Weights of a small GPT-style language model, trained from scratch on English Wikipedia: 11 layers.
Each number is 128 + 32 x the weight over its row's rms, rounded and kept within 0 to 255. Layers, rows and columns count from 0. The size above them is the row's rms in percent of the matrix's.

# layer 3 attention value, 256x256, rms 0.0567, rows 108-127, columns 0-127
size [ 81  83  62  77  72  82  61  81  86  72  84  77  76  69  75  74  63  77  69  70]
[[157 123 114 175  97 102  96 116 134 132 158 103 160 135 140 156 120 185 124 140 120  68 160 126 148  91 222 145 122 112 130  98 140 106 147 112 119 128 177 129 131 141 140 130 157 167 100 142 128 133 118 159  11 136 109 104 163 129 127 135 107 151  83 156 116 104 133 144 100  53 133 151 115 123 132 113 125 172 110 133 192 175 139 111 106 148 150 150  72 168 111 144  95 131  58  54 168 202 119 125  99 135  82  51 141 144 110 116 119 134 103 137 104 182 131  84 110 104 148 142 159 125 116 143 121  82 100 101]
 [ 59 147 138  75 136 123 146 114 181 134 140 136 134 138 114  94 159  95 120 165 117 162  96 134  87 110 108 143 160 154  86 175 112 157  91 136 131 163 124 131 152 116 101 142 101 128 110 131 142 133 149 106 176  93 183 161 111 140 145 144 180 132 146 113 156 142 123 116 130  99 147 100 107 121 130 144 135 170 134 104  95  99 126 153 171 103 161 129 109  62 100 145 109 151 152 214  88  86 128 129 117 138 145 170 169 131  81 161 129 129 107  80 107  93  95 185 142 144 125  69  67 139  93 104 128  79 226 154]
 [132 123 130 110  91  98 173 154  84 122 177 104 142 130 152 165 152  83 116 118 127  90 131 104 135  92 168 115 124 134  69 134 120 126 103  99 128  70 155 106 140 145 121 109 147 174 136 166 140 110 119 164 134 129 188 107 154 101 116 113 116 107 109  95  98 141 119  56 149  80 138 128 154 173 135 170 145 137  47 139  66 119 140 136 116 103 133 180 138 168 145 146 134 178 124 154 142  94 158 140 120 168 153 132 140 144 147 201 134 137 117 103 167 109 148 169  93 113  83 149 181 125 102 137 131  48 129 131]
 [169 182 147 110 126 101 129 111 152  88 131 112 116 106 111 111 136 104 151 133 118 119   5 118 165 174 129 130 144 143 145 159 105 135 106 105 167 130 171 130 141 108 112 110 114 138  86 119 121 126 128 130 155  75 156 151 128  79  95 119 194 152  97 132 132 121 120 126 137  74 171 119 137 152 148 114 110 156  80 119 135 101 101 133 182 170  95 106  91 114 116  96 112  82  83 149 114 142 129 132 116  53 112 162 145 145 195 129 129 120 139 124 151 123  82 144 108 148 101 120  96 114 132 155  87  99 195 151]
 [215 130  84 123 180 128 120 135  99 149  93 157 157 141 115 190  91 101 116 108 176 167 128 126 148 124  63 149 133 110 161 137 104 129 174  91 100 109 114 107 149 185 161 121 185 106 164 142 101 118 106  87 181 131  86 107 120 156  84  72  58 118 132  71 166 154 113 123 148 215 186  59 180 141 148 159 105  32 150 154 132  88 100 114 120 170  78  99 150  98 156 113 164  92 163 160 168 102 156 130 120 110 140 144  97 153 121 162 190 131 162 101 153 143 192 127 154 136 122 161 160  89 129 131 157 144  61 127]
 [ 90 151 103  90 144 148  98 128 106 170 168 145 169 134 166 153 128 124 120 128 188  77 204 110  77 135 183 136 151 101  77 157 104 160 140 132 107  97 112 109 120 210 126 130 158 155 135 142 176 134 125 130 202 198 103 136 157 119 158 129  75 117 154 130 142 129 154 126  88 114 120 121  88 124  96 182 116 137 119 123  23 115 145 125 103 142 105 114 163 102 132 106 166 127 170 149 144  96 135 137 149 113 139 152 192 156  81  78 116 133  85 172 131 124 142 124 152 165  78  91 180 138 147  57 161 172  81 185]
 [137 153 121  71 108  79 159 113 110 134  68 114 170 154 156  58 155 103 133 107 160 129 224 124  99  98 183 136 146 139  87 149 153 110 127 108 120 111 138 156 124 129 126 113  89  94  60  93 121 171 111  83 162 127 153 133 168 112 122 144  81 101 141  81 117 168 161  81 113 105 133 146 153 117 139 162 116 215 160  90 122 121 163 123 139 147 163 172 149 180 134 104  89 184 117 105 129  89  89 186 127 119 124 160 107  79 191 190 148 148  70 168  98 150 115 140 113 140  72 127 113 127  90  48  85 102 125 123]
 [ 74 119 134 128 139 162 117 143 145 129 134 108 110 171 112 108 214  68 126 146  88 225 107 109 119 121 109 146 122 137  78 165 125 154 128 164 156 180 130 130 122 153 124 146  66 150 126  98 102 114 163  95 153  98 139 104 118 231 128 139 180 113 142 128 150 155 104 137 122 224 137  91 146 120 111 109 143 163 128 136 137 106 127 124 131  98 134 159 159 114 111 147 126 142 173 133  47 104 120 125 111 184 126 209 136 159  90 123 121 129 178  74 116 130  94 197 175 108 139  80 139 204 133 107 115  96 178 145]
 [ 11 160  95 165 104 142 102 138 132 145 122 140 141 161 112  95 152  83 107 160 131 134 142 123  95 119 151 120 113 125 109 176 127 118  76 156 111 160 120 124 131 156 109 137 128 167 117 135 119 156 126 104 107 101  90 168 107 108 193 160 182 137  83 191 149 141 140 149 106 119 111 121 133 153  94 159 131 202 132  89 118 105 148 125 162 125 184 123 137  55  72 130  85 128 127 102 117 130 118  99 105 175 119 127 177 137  79 111 138 134  99 112  83 173 109 140 144 159 106  74  66 176 122  91 117 190 136 158]
 [ 92 136 119 140 126 196 149 165 101 168 170  84 113  83 160 174 163  89 118 195 115 176 175 129 136 145 196 116 123 133  66 117 144 168 107 181 142 126 136 129  88 175 141 137 146 157 184  83 139  85 128 152 181 142 134 120 148 148 213 157 157 128 116 148 112 123 135 141  82 147 136 108 119 129  72 122 135 123 128 124 121 144 128 137 172  86 208 121 113 127 109 121 181 161 137 141 101  68 111 167 149 106 141 133 147 165  51   3  56  95 143 118 143  66  85 158 190 134 138  76 167 135 177 116 132 149  88 160]
 [ 87 142 118 216 152 118  64 152 103 162 124 134  62 133  98  80  92  68 130 102 108 142  82 127 238 104 133 133 121 122 181 121 144 100 142 176 135 166  83 118 113 138 106 159 133 161 117 136 110 124 123 111 153  83 102 121 123 158 109 124 193 140  92 152 123  96 101 138  98 146 125 133 172 127 130 131 118 109  79 119 155 143 119 109 108  85 135 115 161  85 107 112  38 107 138 116 133 104 125  99  93 168 109 125 115 115 180 101 151 128 175 164 160 116 109 108  83 142 164 145  96 209 122  85  96 201 127 129]
 [ 48 102 125 173 129 165  91 101 135 136 117 181 127 160 143  89 163  59 107 199 127 141 160 112 109 157 174 118 151 137 127 115 147 116  94 168 116 162 150 127 148 195 134 131 116 149 175 121 148 147 135 109 137  78 112 160 124 153 152 199 191 124 140 181  92 138 120 172 134 114  93 119 157 100  92 149 131 177 141 109 106  86 134 152 174  88 227 124 171  99  72 147  58  90 169 124  85  97 125  90 132 195 120 119 137 125  52 119 113 110 150 114 125 157 143 170 173 159 131 101 116 199 140  84 148 156 127 114]
 [128 112  80 136 145 136 141 133 155 119  87 186  87 160 137  92 115 136 125 151 101 190 126 126  96 123  67 125 139 147 161 122 163 126 201  69 128 152 105 147 143 144 162 141  75  88 153  96 139 141 139 105 108  78 132 153 133 188  49 138 104 115 215  81 141 127 101  96 123 223 112 109 176 127 159 105 120 112 141 136 149  84 136 138 133 166  82 143 147 149 162 140 111 126 174 168 116 107 155 153 106 152 149 155  64 114 102 221 204 116 175  78 157  52 140 125 145 124 148 134 139 115  71 181 110  52 169 110]
 [164 143 134 138 133  57 140 107 122  97 142 192 140 111 146 173 108 169 141  83 167 127 138 155 151  99 150 130 172 106 195 124  52 161 160 138 162  93 119 141 138  83 158 133 170 115 148 169  86 143 101 172 101 140 102 156 138  75 161  90  91 150 139 163 141 133 190 131 163  50 114 114 123 143 157 114 119  79 116 112 109 168 118 119 100 159 156 113 109 146 130 124 148 126 116 123 154 126 142 166 126  90 146 134 107 169  80 141 152  78  83 150 113 131 170  94 135 139 143 151 111  63 103  90 159 110  69  85]
 [216 119  99  99 123 103 156 106 132  79 127 143 186 137 157 155 153 121 122  76 151 144 153 124 126 113 119 137 164 123  79 155 140 169 169  87 114 126 124 170 132 113 124 125 109 117 126  90  94 128 125  80 157 137  83  94 141 154 111  81  90 126 151  61 130 139 117  57 144 189 173 128 170 141 149 143  81 107 122 142 175 157 148 122 120 221  45 130 119 159 177 147 199 151 160 153 133  97  99 149 134 119 124 193 112 118 190 195 166 137 112 111 158 153 167 116 159 135  89 145 145 105 127 121 111 123 104  90]
 [114 149 119 128 123 115 182  95 185 100 130 130 215 137 138  98 117 146 120  96 144 139 140 150  88 131 158 121 150 133  93 137  96 192 149 132 167 113 170 166 102  67 121 115 108 115 125  94 121 183 133 131 137 149  89 164 158  85 129 110 109 109 212 133 130 145 169 105 129 118 117 130  94 129 149 115 126 155 133 120 101 125 125 133 114 218  59 105 142 180 135 116 218 141 151 148 139 100 101 124 180 163 163 177 181 136  63  78 105 113  89 170 109  86 120  78 148 137  64 118 121  83 203  53 132 132 134 123]
 [133 128 106 103 128 188 121 146 129 121 131 190 154 133 124 111 141  64  94 165 132 136 118 143  99 140 147  98 145 122 129 117 110 142  90 134 155 160 114 158 115 157 129 173 137  86 163 160  87 119 149 117 136 122 110 119  99 167 127 141 130 127 173  81 124 126 137 154 113 152 148 134 127 122 113 131 143 146 151 152 103 107 113 123 129 148 216 124 105  58 156 129 173 127 197 184 116 103 115 123 116  76 132 190 152 174  15 161 106 128 101  81 105 103 179 150 196 137 147  94 140 132 146 108 132 191 131 137]
 [ 35  57 131 118  94 150 140 176  96 163 157 120  62 162 160 101  97 148  75 166 116  93 111 133  39 160 112 123 114 123  98 153 137 151  83 134 111 163 163  88 126 121  96 134 190 145 151 155 140 147 134 166  90 167 125 150 148  93 170 138 105 125 195 192 131 131 140 113 116  58  87 117 123 145 113 166 142 148 163 142  53 107 121 125 139 109 103 139 139  74 119 139 164 161 125 147 146  78 125 124 142 191 116  94 179 169   0  81 120 144 138 106 144 139 119 151 140 126 100  93 161 115 140 103 191 168 115 181]
 [123 145  93  75 158  69 145 122  99 146  97 134  86 154 110 100 168  95 115  84 131 189 104  99 148 128  53 108 154 126 138 160 137 119 135 146 101 140 103 118 133 124 121 149 117 154  95 133 147 145 139 106 134 117 141 100  83 155 104 130 117 130  94  56 194 139  77 101 162 183 138 112 163 128 155 124  98 146  93 123 129  99 128 136 153  67 112 133 110  43 152 127  87 183 123 151 142 123 130  80  80 117 132 129 144 119 165 232 186 136 151  86 111 105 124 176  83 138 109 104  89 136  57 174 114 179 151 112]
 [126 143 172  50  99 126 167 138 100  86 123  61 120 156 164 104 122  97 129 119 149 121 131 100 112 115 117 133 121 153  72 112 134 168 164  87 141  86 151 133 116  61 136 121 130 143 145  64 162  95 104 158 142 195 183  98 167 153 125 133 130 114 166 148 152 120 112  81 118 176  88 136 136 115 120 113 150 193  97 117 127 155 123 141 152 105  57 136 129 205 163 144 168 156 130 152 134  98 129 146 144  54 146 167 111 131 173 125 111 128 130 116 142  62 114 106 104 108 131 170 220 114 161 157 122  63 149 165]]
# layer 3 attention output (transposed), 256x256, rms 0.0522, rows 108-127, columns 0-127
size [ 88  87  62  75  81  79  65  92  97  63  87  89  80  71  80  73  62  79  65  73]
[[177 127  95 103  76 139 160 135 103 144  47 157 104 191 162  78 111 101 124  86 142 183 134 144 129 172  91 126 127 127  69  97 141 123 110 146 159 127  63  95 102 101 138 124 128 115 145 116 119 105 121 161 153  91 133 109  99 164 112 118  82 169 174 135 129 165 154 140 136 131 106  96 155 129  96 144 147  94 151 130 169  59 126  79  78  63 123  80 154 173  79 122 228 106 176 165  98  89 130  57 159 134 143 148 105  82 173 199 127 149 153 113 128  79  99 152 160 111 108  99 118 142 176 146 170 197 154 100]
 [103 132 122 110 160 105 169 123 107 146 166 147 178  93  81 134 178 166 122 155 143 100 120 115 130 121 146 105 122 149 217 122 180 148 120 134 111  63 166 120 103 132 137 142  92 123 135 106 188 137 122  97  96 217  77  94 108  72  91 158 146  85  85 129 120 173 131 123 122 169 153 162  95 126 150 126 148 148 111 127 118  71  79 141 166 160 118 172 140  77 173 141 105 108  95 106 146 161 143 188  95 159 148  87 148 128 139 111 137 112 134 128 131 163 198 102 116 110 162 152 116 128 121  87 101  99  92 165]
 [106 103 136 148 124 162 147  79 181 146  90 169 151  83 190 148 107 148 190 105 153 168 163 156 180 152 168  82 143 129 195  99 168 142 170 125 122 161 113 142  96 124 157 163  86  53 105 171 109 112  76 120 144 151 103 180  82  78  81 107 141 109 113  94 151 100 138 116 104 165 153 113 153 132 111  94 140 117 196 154 154 152 155  99 135 114 151 127 112  67 139 169 115  96 108  89  86 170 141 145 124 100 135 147 107 130 152  97 154  98 130 143 135 118  80 115 195 115 114 141  93 108 135 121 119 130 142 126]
 [143  93  54  69 128 129 165 143 116 167 158 149 100  84 109 114 132 178  83 101 138 127 180 137  85  85 126 115 109 128 173  88 175 161 176 128 144 110 128  87  84 131 176 153  95  78 144  80 179 126 166 128  97 184 146  89 138 150 121 152 146  93 138  80 134 184 163 113 154 145 131 166 147 143 126 105 133 140 100 134 142  99 132 138 124 177 143 164 135  83 119 125 134  86 180 152 160 127 122 136 130 136 129  89 143 181 126 174 106 141  92  97 101 190 164 113 145 140 131 117  88 146 161  96 126 130  67 135]
 [100 170 200 214 119 150  97 114 187  76 132  56  91 112 139 175  95 127 137 142  73 127 128 118 135 126 124 153 117 116  81 170  55 132 139 125 138 153 169 199 159 124 139 123 194 162 149 120  72 131 136 153  91  79 149 197 154 139 151 148 166 108 119 138 127 120  97 109 144  64 109 152 132 141  91 102 100 182 103 122  91 179 190 173 146 114 150 159 106 142 137 115  46 162  94 112 117 118 122 131 146 127 154 171 158 140 102  66 113 135  76 171 158  84  85 147 108 161 138 123 165 163 113 155 119 104 160  76]
 [ 76 112 173 144  99 155 143 129  95  77  76 139 163 130 163 153 127 129 176 142 110 160 112 120 184 115 156 108  96 121 101 106 140  76  54 138 121 177  84 196 109  83 115  71 166 129 137 168 112 109 117  99 137 107 113 144 114 105 121 138 132 166 121 171 126 119  79 115  85 171  96 136 144 148 158 125 116 132 157 149 194 116 137 152 124  62 169  67 131 120 142 140 108 129  82  93 109 122 146 140 119 178 150 116 102  92 160 108 134 130 149 160 121 134  64 169 169  99 178 156 100  79 116 115 117 142 193 106]
 [103  80 138 146 113 156 159  78 175 144 156 170 108 139 146 174 129 164 146 110 154 105  84 117 176 136 137 132 140 132 163 140 156 159 119 147 157 110 112  92 132 115 121 147  66  39  97 180 137  88 101 153 139 172 109 119  90 103 144 110  91 129 113 143 131 125 114 139 123 168 140 136 133 154 111  76 131  75 168 166 170 152 129 100 143 130 130  91 119  87 166 116 167  64 138 174 124 184 135 130  89 137  80 108 103 162 143  98 158  91 134 141 119 130 147 108 161  84  88 156  58  88 161 112 177 157 111 128]
 [110 158 190 133 181  92 152 107 110 142 181 122 188  89  78 134 163 154 141 186 132 111 101 125 107 118 142 115 102 147 200 148 136 148  96 138  92  33 167 155 134 170  87 124 128 150 136 122 137 146  82  87  88 185  78 129 129  40 112 157 118 107  85 122 147 151 167 158  95 115 163 128  63 133 185 145 149 129 107  96  87 119  68 146 165 134 101 142 108 136 165 128 105 140 120 147 189 134 109 202  74 160 165  64 183 115 139 102 145 157 115 133 124 138 191  97 102 139 135 123 122 100 109 136 126 121 107 169]
 [110 119 148  34 166 112 181 126  44 117 173 133 193 159 101  66 156 129 127 150 127 161 112 113 137 109 154 113  99 186 148  93 139 132 111 151 132  89 115 134 126 128 100 141 111 169 151  98 169 110 136 100 137 163  89  92 128 103  75 163 144 112 147 157 124 149 159 123  83 146 155 151  66  85 163 147 164 102  96  96 129  30  54 152 132 152 124 117  95 135 152 124 195 152 101 146 125 118 147 161 128 178 137 105 144  66 137 101  90 125 184  98 123  99 161 128 132  94 192 120 150 117 132 107 136 112 151 168]
 [135 147 177 117 146  96  96 145  91 129 140 141 217 105  56 121 174 155 174 147 179  88 141 156 116  95 132  85 123 127 169 126 132 107 109 127  74 129 159 160 141  87 120  90 131 133 123 179 121 151  99  83 131 123  74 158 121  83 116 104 137 171 114 112 172 138 142 155  80 113 168 124  91 108 206 156 134 131  91 111 147 122 108 171  93  66  65 124 136 138 154 165  83 180 110  35 186 131 154 174 128 191 161  58 116 126 122 187 153 154  94 133  79 163 155 154  83 149 166 143 122 107  71 153  56 115 199 124]
 [137 122 128  41 168  96 119 141 135 107 177  61 162 141  85  42 128 109  86 119 112  91 179 130 124 114 152 139 114 176  91 151 136  98 126 114 109 151 168 121 182 149  83 138 109 135 130 107 177 125 130 121 144 137 163 129 151 120 149 112 129 102 166 141 142 111 180  95 129 125 152 157  84  93 121  74 127 160 125  92  80 141 126 136 136 188  93 183  67 148 158  93 248 167 127 155 179  95  95 146 155 159  74 127 112 129 157  89  89 124  83  32 126 121 132 104 146 147 106  97 153 131 127 154 109  77 124 188]
 [ 74 157 165  76 198  99 146 123  80 127 153 106 227 121  77  95 162 122 131 159 142 125 129 123 133 101 149 108 123 154 145 149 134 119  98 126 103 109 128 161 153 106  83 133 111 185 118 133 153 108 102  91 137 161 109  88 105  82  81 120 126 102 144 146 137 129 139 121  83 148 173 128  55 114 195 139 160 144  93 110  91  64  62 157 107 133  92 144  60 156 153 121 173 200  94 109 176 147 130 181 130 161 139 117 153  87 119  57  90 146 166 104 124 110 148 118  92  97 157 118 174 116 121 134  93  91 153 199]
 [102 178 170 203 154 112 135  34 169 103 167  80 117  76  99 173 125 134 132 163 122  82  92  86 118 173 108 135 181 106 132 164  98 162 125 132 104  64 200 130 150 131 147 131 162 141 126 156 123 103 138 120 126 188 123 120 111  85 162 150 130 101  74 130 115 135 150 145 159  92 172 147  67 160 121  97 131 148 151 144  83 138 140 135 185 116 129 179 107 159 120 120 114 160 126 111 105 179 124 125 104 117 136 154 196 132 129  58 134 173 117 170 160 121 194  99  89  99  76 143 143 144 136 155  99 115  97 111]
 [140 131  99 159 116 158 119 148 174 145  51  99  88 156 171 163 100 119 160 105 106 106 136 111 153 187 110 138 156 109  84 132 105 121 131 112 114 139 117  92 129 104 181 108 161 126 126 124 105 119 160 144 144  80 174 133 142 226 110 128 118 109 123  98 110 149  19  77 154 144 103 121 201 147  65 159 116 163 141 177 153 114 158 111 136 116 166 129 158 140  84 138  84  73 120 146  76 115 136  68 158  90 151 169 145 140 114 117 129 122 150 173 148 132  53 170 124 125 101 147 156 134 125 145 166 139 144  72]
 [132 128 150 224  97 148 130  90 184 143 161 119  45 108 170 203 100 154 154 139  76 120  74 126 133 143 119 164  98 108 135 128  85 156 136 126 172 107 137  97 107 126 137 116 130  74 103 151  84 129 134 159  92 133 162 169 128 137 149 131 110 148  97 104 172 141 116 185 132 112 130 113 157 177 115 114 105  92 161 133 116 181 162 135 152 141 154 124 182 119 121 128  81  76 134 161 128 162 102 118 111  87 125 109 146 168 120 114 153 150 106 181 125 109 115 137 135 118  90 151 101  83 140 126 155 147  90  84]
 [125 103 144 162 135 152 134 141 145 122 138 147  68  71 149 161 118 120 180 144 108  82  84 126  94 130 117 120  83  89 163 107 137 132  87  90 103 109  81  80 126  82 143  69 163 118 105 163 101 120 174  68 114 138 210 127 142 163 153 135 140 153  84 104 112 129  58 150 113 174 131 153 165 202 175 134 125 134 127 159 154 171 141 131 148 133 163  95 170  95  90 143  51  85 129 114 126 117 142 114  69  96 130 119 147 168 113 166 144 131 152 180 122 179 102 164 139 127 157 170  81 102  90 132 148 145 129 135]
 [ 80 199 185 168 166  78 112 122 171 125 149 100 201 103  75 124 155 120 153 163 119 133 115 114 120 102  97 130 128 132 114 162 111 146 101 115  83  96 177 140 159  94 141 111 176 211 113 130 141 157 151 117  88 163 123 155 135 109 124 140 132  98 100 149 170 155  82 137 135 112 161 108  82 153 149 175  90 172  88 140 112 141 104 201 170  92  94 179 147 138 121 126  48 181  40  92 139 103 138 142 108 167 162 115 181  92 111 104 158 133 136 157 153 117 132 152  81 107 191 146 142 118  81 147  86  50 137 150]
 [123 138 154 105 163 149 137 124 124  92 100 138 192 145 100 118 141 116 142 143 147 193 148 118 132 112 110  77 127 130 137 118 135  86 110 127  80  96  83 202 169  98 126 114 138 205 138 119 107 142 141  97 148 104 119 129 119  78 105 122 192 153 147 135  82  66 100 147 123 173 135 136  88 109 146 152 144 149  94 130 120  94 106 140 146  75 165  94 125 113 117 143  64 183  65  68  54 139 205 139 106  97 153 162 114  63 102 124 119  85 162 161 115 117 112 135 137 145 212 142 161 145  85 126 100 105 212 154]
 [ 95 155 163 139 159 131 136 117 146 133 199 126 123 157 107 132 125 153 109 140 130 149 110 103 161 126 147 163 151 182 136 159 122 135 141 153 139  96 168 134 102 181 100 174  97  92 113 128 190 147 106 152 137 169  81 149 149  92 143 133 148  67 115 186 129 134 188  98 138 115 134 136 103  92  44  84 151  83 155 113  92 136 116 155 185 162 148 183 103 126 178 105 153 101  90 199  89 133 136 191 129 170 116 133 106 126 157  70 131 116  81  95 169 114 177  90 153 133 141 129 102 143 137  91 147  71  76 143]
 [155 105  93 193  81 147 128 113 146 147 134 191  78  76 147 187 124 150 164 129 134 130 114 131 141 158 122 121 142  80 160 109 151 136 139 123 124 135 112  96 104 154 175  91 103  38 111 184  93 143 118 121 143 140  94 135 135 107 149 122  87 166 120  97 143 121 156 173 144 126 144 113 157 150 158 122 120  66 194 164 196 144 159 105 112 136 142  88 161  91 118 152 115  86 154 138  94 136 132 111  99 149 146  87 104 160 131 171 158 141 114 130 119 190 140 124 142 144  88 134  56 107 127 148 136 184 122  68]]
# layer 3 attention query, 256x256, rms 0.055, rows 128-134, columns 0-127
size [ 94  83  94  84  80  80 102]
[[153  76  84 147  72 107 111 183 141 157 120 145 154 130 125 156  76 136 143 101  70  75 124 120 123 159 132 186  49  88 133 121 149 121 126 124 125 129 132 117  97 136 153  72 107 127 139 140 114  92  97 154 154 147 171 103 145 145 185  39  43  55 140 115 119 148 173 119 133 140 171 124 116 185 164 113 151 100 155 189 115 126 127 198 108 132 106 192  94 112 170  84 131 116 154 127 118 151  75 127 142 151 131 136  80 114 175 128 136  84 111 112 133 143 151  98  96  69 121 155  92 131 147 131  98 141  95 131]
 [132 123  22 102 127 131 116 151 123 147 105  88 170 119 110 133 130 170  92 127  90 138  80 103 151 109 144 129 123 111 154 129 127  83 107 156 109 111 155  85 120  73 142 124 147 108 121 172  56  33 108 114 142 112 108 163 100 117 155 149 178 127  86 142 156 142 159 144 108 121 172  92 121 158 104 152  91 126  95 145 108  92 107 103 148 150 130 148 158  79  76 145 121 144 104 128 146 159 117 136 163  29 135 174 105 154 131 145 137  92 163 101 110 159 106 148 192 142 119 109 133 131 119 167 126 116 157 132]
 [ 94 181 210  96 148 119 119  73 144 127 181 177 132  95 127 113 137 145 143 109 115 192 183 101 185 127 143 170 147 121 118  24 142  99 176 170 191 128 148 156 107 149 103 152 152 152 111 102  98 190 178 125 148 162 119 107 184 120  67 132 173 131 173 149  90  96 124 147 159 140 122 128 140  90 158 129 126 120 167 150 100 141 111 135  98 146 119 142 120 134 137 136  85  77 168 132 100 108 121 142 148 159 179 178 109  69 124 108 114 146 152 126  85 141 162  94 138 100 186 156 145 112 119 124  94 105 127 102]
 [179 144 255 147  97 138 128 123 139 115 117 166 100 146  99 134 144 126 118 131 136 133 150 121 120 145  96 121 138 126 108 147  61 188  85  85 118 152  90 154 141 108 144 138  98  91 103  75 191 155 186 123 108 158 112 172  84  93  22 115 148 137 140 140 110 149  80 104 128 169 112 202 171 120 133 161 143 146 107 149 202 103 142 118 145  95 125  88 152 202 130 124 114 130 148 125 146  86 180  83 110 128 110 148 179 122 120 123 110 162  68 160 154  43  97  56 118 129 123 135 141 110 154 139 119 142 102 162]
 [186  61 190 146 100 137 115 139 145 128 145 168 115 165 105  83 113 117 116 106  95 107 155 154  63 117 133 122 110 147 125 196 108 146 110  78 104 195  69 102 113 168  90 160 105 142  81 128 141 148 179  87 105 109 135 111  61 131  68 159 107 128 139 138 133 121  60  75 119 150 102 183 149 127 132 119  99 220 141 130 169 140 100 139 129  64 151  85 121 140 143 131 162 143 141 106 111 101 164 114  63 188  74  93 155 142 105 159 150 147 112 106 150 113 115 119  73 117 108 133 133 134 131 152 124 145  85 122]
 [100 144 154 182 163 106 111 114 109  97 138 142  71 139 170 135 160 162 153 144 147 158 149 125 158 144 127 130  98 104 117 103 163 162 139 167 102 118 164 198 120 121 157  95  50 105 121  67  95 113 135 167 153 160 127 144 189 109 149 120 137 133 139  91 104 114  92 161 171 181 127 148 169  96 142 127 120 139  98 169  81 141 101 134  87 114 130 173 134 154  79 128  80 133 121 130 100 136 135 143 153 137 137 145 100 145 167 142  99 137 140 152 110 116 123 129 136  95 132 176 147 141 110 104 103 130 178 149]
 [171 110 133 138  69 138 136 189 126 151  74 116 146 131 116  98  88 104 118 135 105  35  87 168  90 149 141 125 128 145 128 212 144 196 135  98 149 213  43  72 164 147 122 165 112  92 134  95 209 122  95 121 124 139 134  86  65 124 154  88  74 106 120  70 165 135  78 108 114  93 146 172  90 138 132  83 127 140 109  86 171 141 173 126 186  37 148  94 135 155 173 127 191 160 152 160 140 137 103 115 105 165  89  89 176 101 161 107 136 160  67 115 175 129 102 138  68 131 150 140  94 145 194 138 116 123  30 156]]
# layer 3 attention key, 256x256, rms 0.0518, rows 128-134, columns 0-127
size [109  88 102  88  80  80 108]
[[123 124 117 180  96 107 142  85 144 154 135 110 120 121 117 166 102 137 150 140 130 129 130 177 118 139  64  89 134 124 110 112  72 133 110  89  94  92 132 145 121 110 152 127  97 103  98 109 105 138 197 212 127 134 138 182 157 128  87 104 104 137 160 130 127 239  74 140 117 182  73 111 187 134  76 180 166 115 122 164 121 112 134 164 156 141 130 125 124 108 131 147 124 125  86 157 153 175 173 131 174 109 126 123 139 208  96  70 106  95 113 112 138 131  78 124 161 129 102  99  93 136 123 127 143 171 169 163]
 [141 111 128 157 172 113 118 127 166 144 209 148 113 112 128 105 140 152 113 104 144 147 150 138 122  98  87 218 136  45 144  99  96 153 132 139 138 142 141 160 145  99 139 165 109  81 100  76 124 127 154 103  96 120 115 151 108 137 103 142 153  95 166 156 132 176 168 136  95 104 113 109 249 112  91 154 147 137 149 199 155 138 118 162 100  87  86 100 160 122 125 106 143 132 131  98  92 122 186  90 171 135 131 142 136 150 145 100 153 117 140 116 147 161  80 112 164 109   3 139 126 154 161 128 111 151 128 151]
 [109 137  99 141 129 107 167 118 104 116  75 112 132 115 120 111  76 172 203 115 135 154 120 183 114 112 146  98  85 128 209  60 165  53 160 114  86 122 140 122  44 137  70 122 176 135  68 161 136 147  45 105 136 112 128 142 170 121 100 142 129 133 101 153 121 134 107  99 114 138 152 118 137 100 186 102 133 129 169 136 152 118 125 127 169 163 127 155 118 125  97 113 109 128 132 173 103 173  90  96 138 120 122  86 170 129 144 109 145 156 121  87 128  81 101 161 138 146 111 151 104  98 119 160  93 142 162 104]
 [113 131 135  70 163 121 132 217 125 139  89 112 128 154  98 105 146 105 105 134  83 142 105  80 137 117 142  68 122 209 152 163 178 105 122 144 142 133 115  55 101 145 101 119 157 180 155 177 145 132  47  78 131  98 117  93 103 150 191 138 126 157  86 142 129  92 183 111 134 137 204 124  65 121 195  85 136 162 156 101 119 145 101 133 132 152 132 107 106 127 150  89 120 146 163 134 111  92 117 112 124 173 112 126 138  62 182 139 135 163 100  84 151 118 140 141 100 138 195 141 175 124  82 126 143  80 128  91]
 [118 111 124  96 140 174 120 174 128 112  85 119 112 131 158  78 156 133  84 137  98 142 154  83 146 123 142 120 116 132 130 175 152 146 111 172 123 146 106  56 124 155  94 117 206 119 151  80 138 141 143 114 131  89 101 108  51  74 199 119 144 159 134 106 140  77 164 119 110 129 153 169  52 168 146 103  79 132 153 136  98 146 117 120 103 106  83 161  84 137 117  72 158 108 140  93 147 110 150 144  87 187 131  84 154  79 139 204 118 178 108 144 130 146 153 136  51  82 191 126 170 109 118  97 143 114 155  71]
 [160 152 109 139 108  88 144 108  95 131 109 115 118 127 114 150 153  76 184 158 127 130  73 202 142 124 150  91 126 201 118  79 137 129 144 132 123 139 126 168 149  73 175 115  68 150 105 128  73 150 110 122 162 134 160 152 144  83 113 175 144 117  65 111 140 199  97 135 113 151  98 170 159  92 132 182 168 100  85  72 133 112 127 103 152 167 155 154 127 136  91 180 114 119 111 156 123 154  90 150 144 107 103 149 138 164 141 104 130 127 163 119  95 138 113 120 120 195 171 134 103 117 113 164 120 146 104 136]
 [146 120 130 109 122 153 102 172  88 127 104  92 136 126  94 132 140 115  52 161 103 126 158  17 109 156 115 189 123  51 121 215 167 135 126 126 148 149 127 108  89 136  52 116 114 127 207 132 155 149 102 166  90 106  96  57 172 128 184 119 102  81 128  95 135  82 165 139 152 161 135 186  90 181 147 118 149 151 149 165 121 115 120 145 174 133 134 127 106 151 147  96 136 109 145 101 144 121 134 110  51 136 177 121 107  77 110 137 130 118  88 100 153 144 123 129 134  51 143 113 157 129 129 118 144 112 172 123]]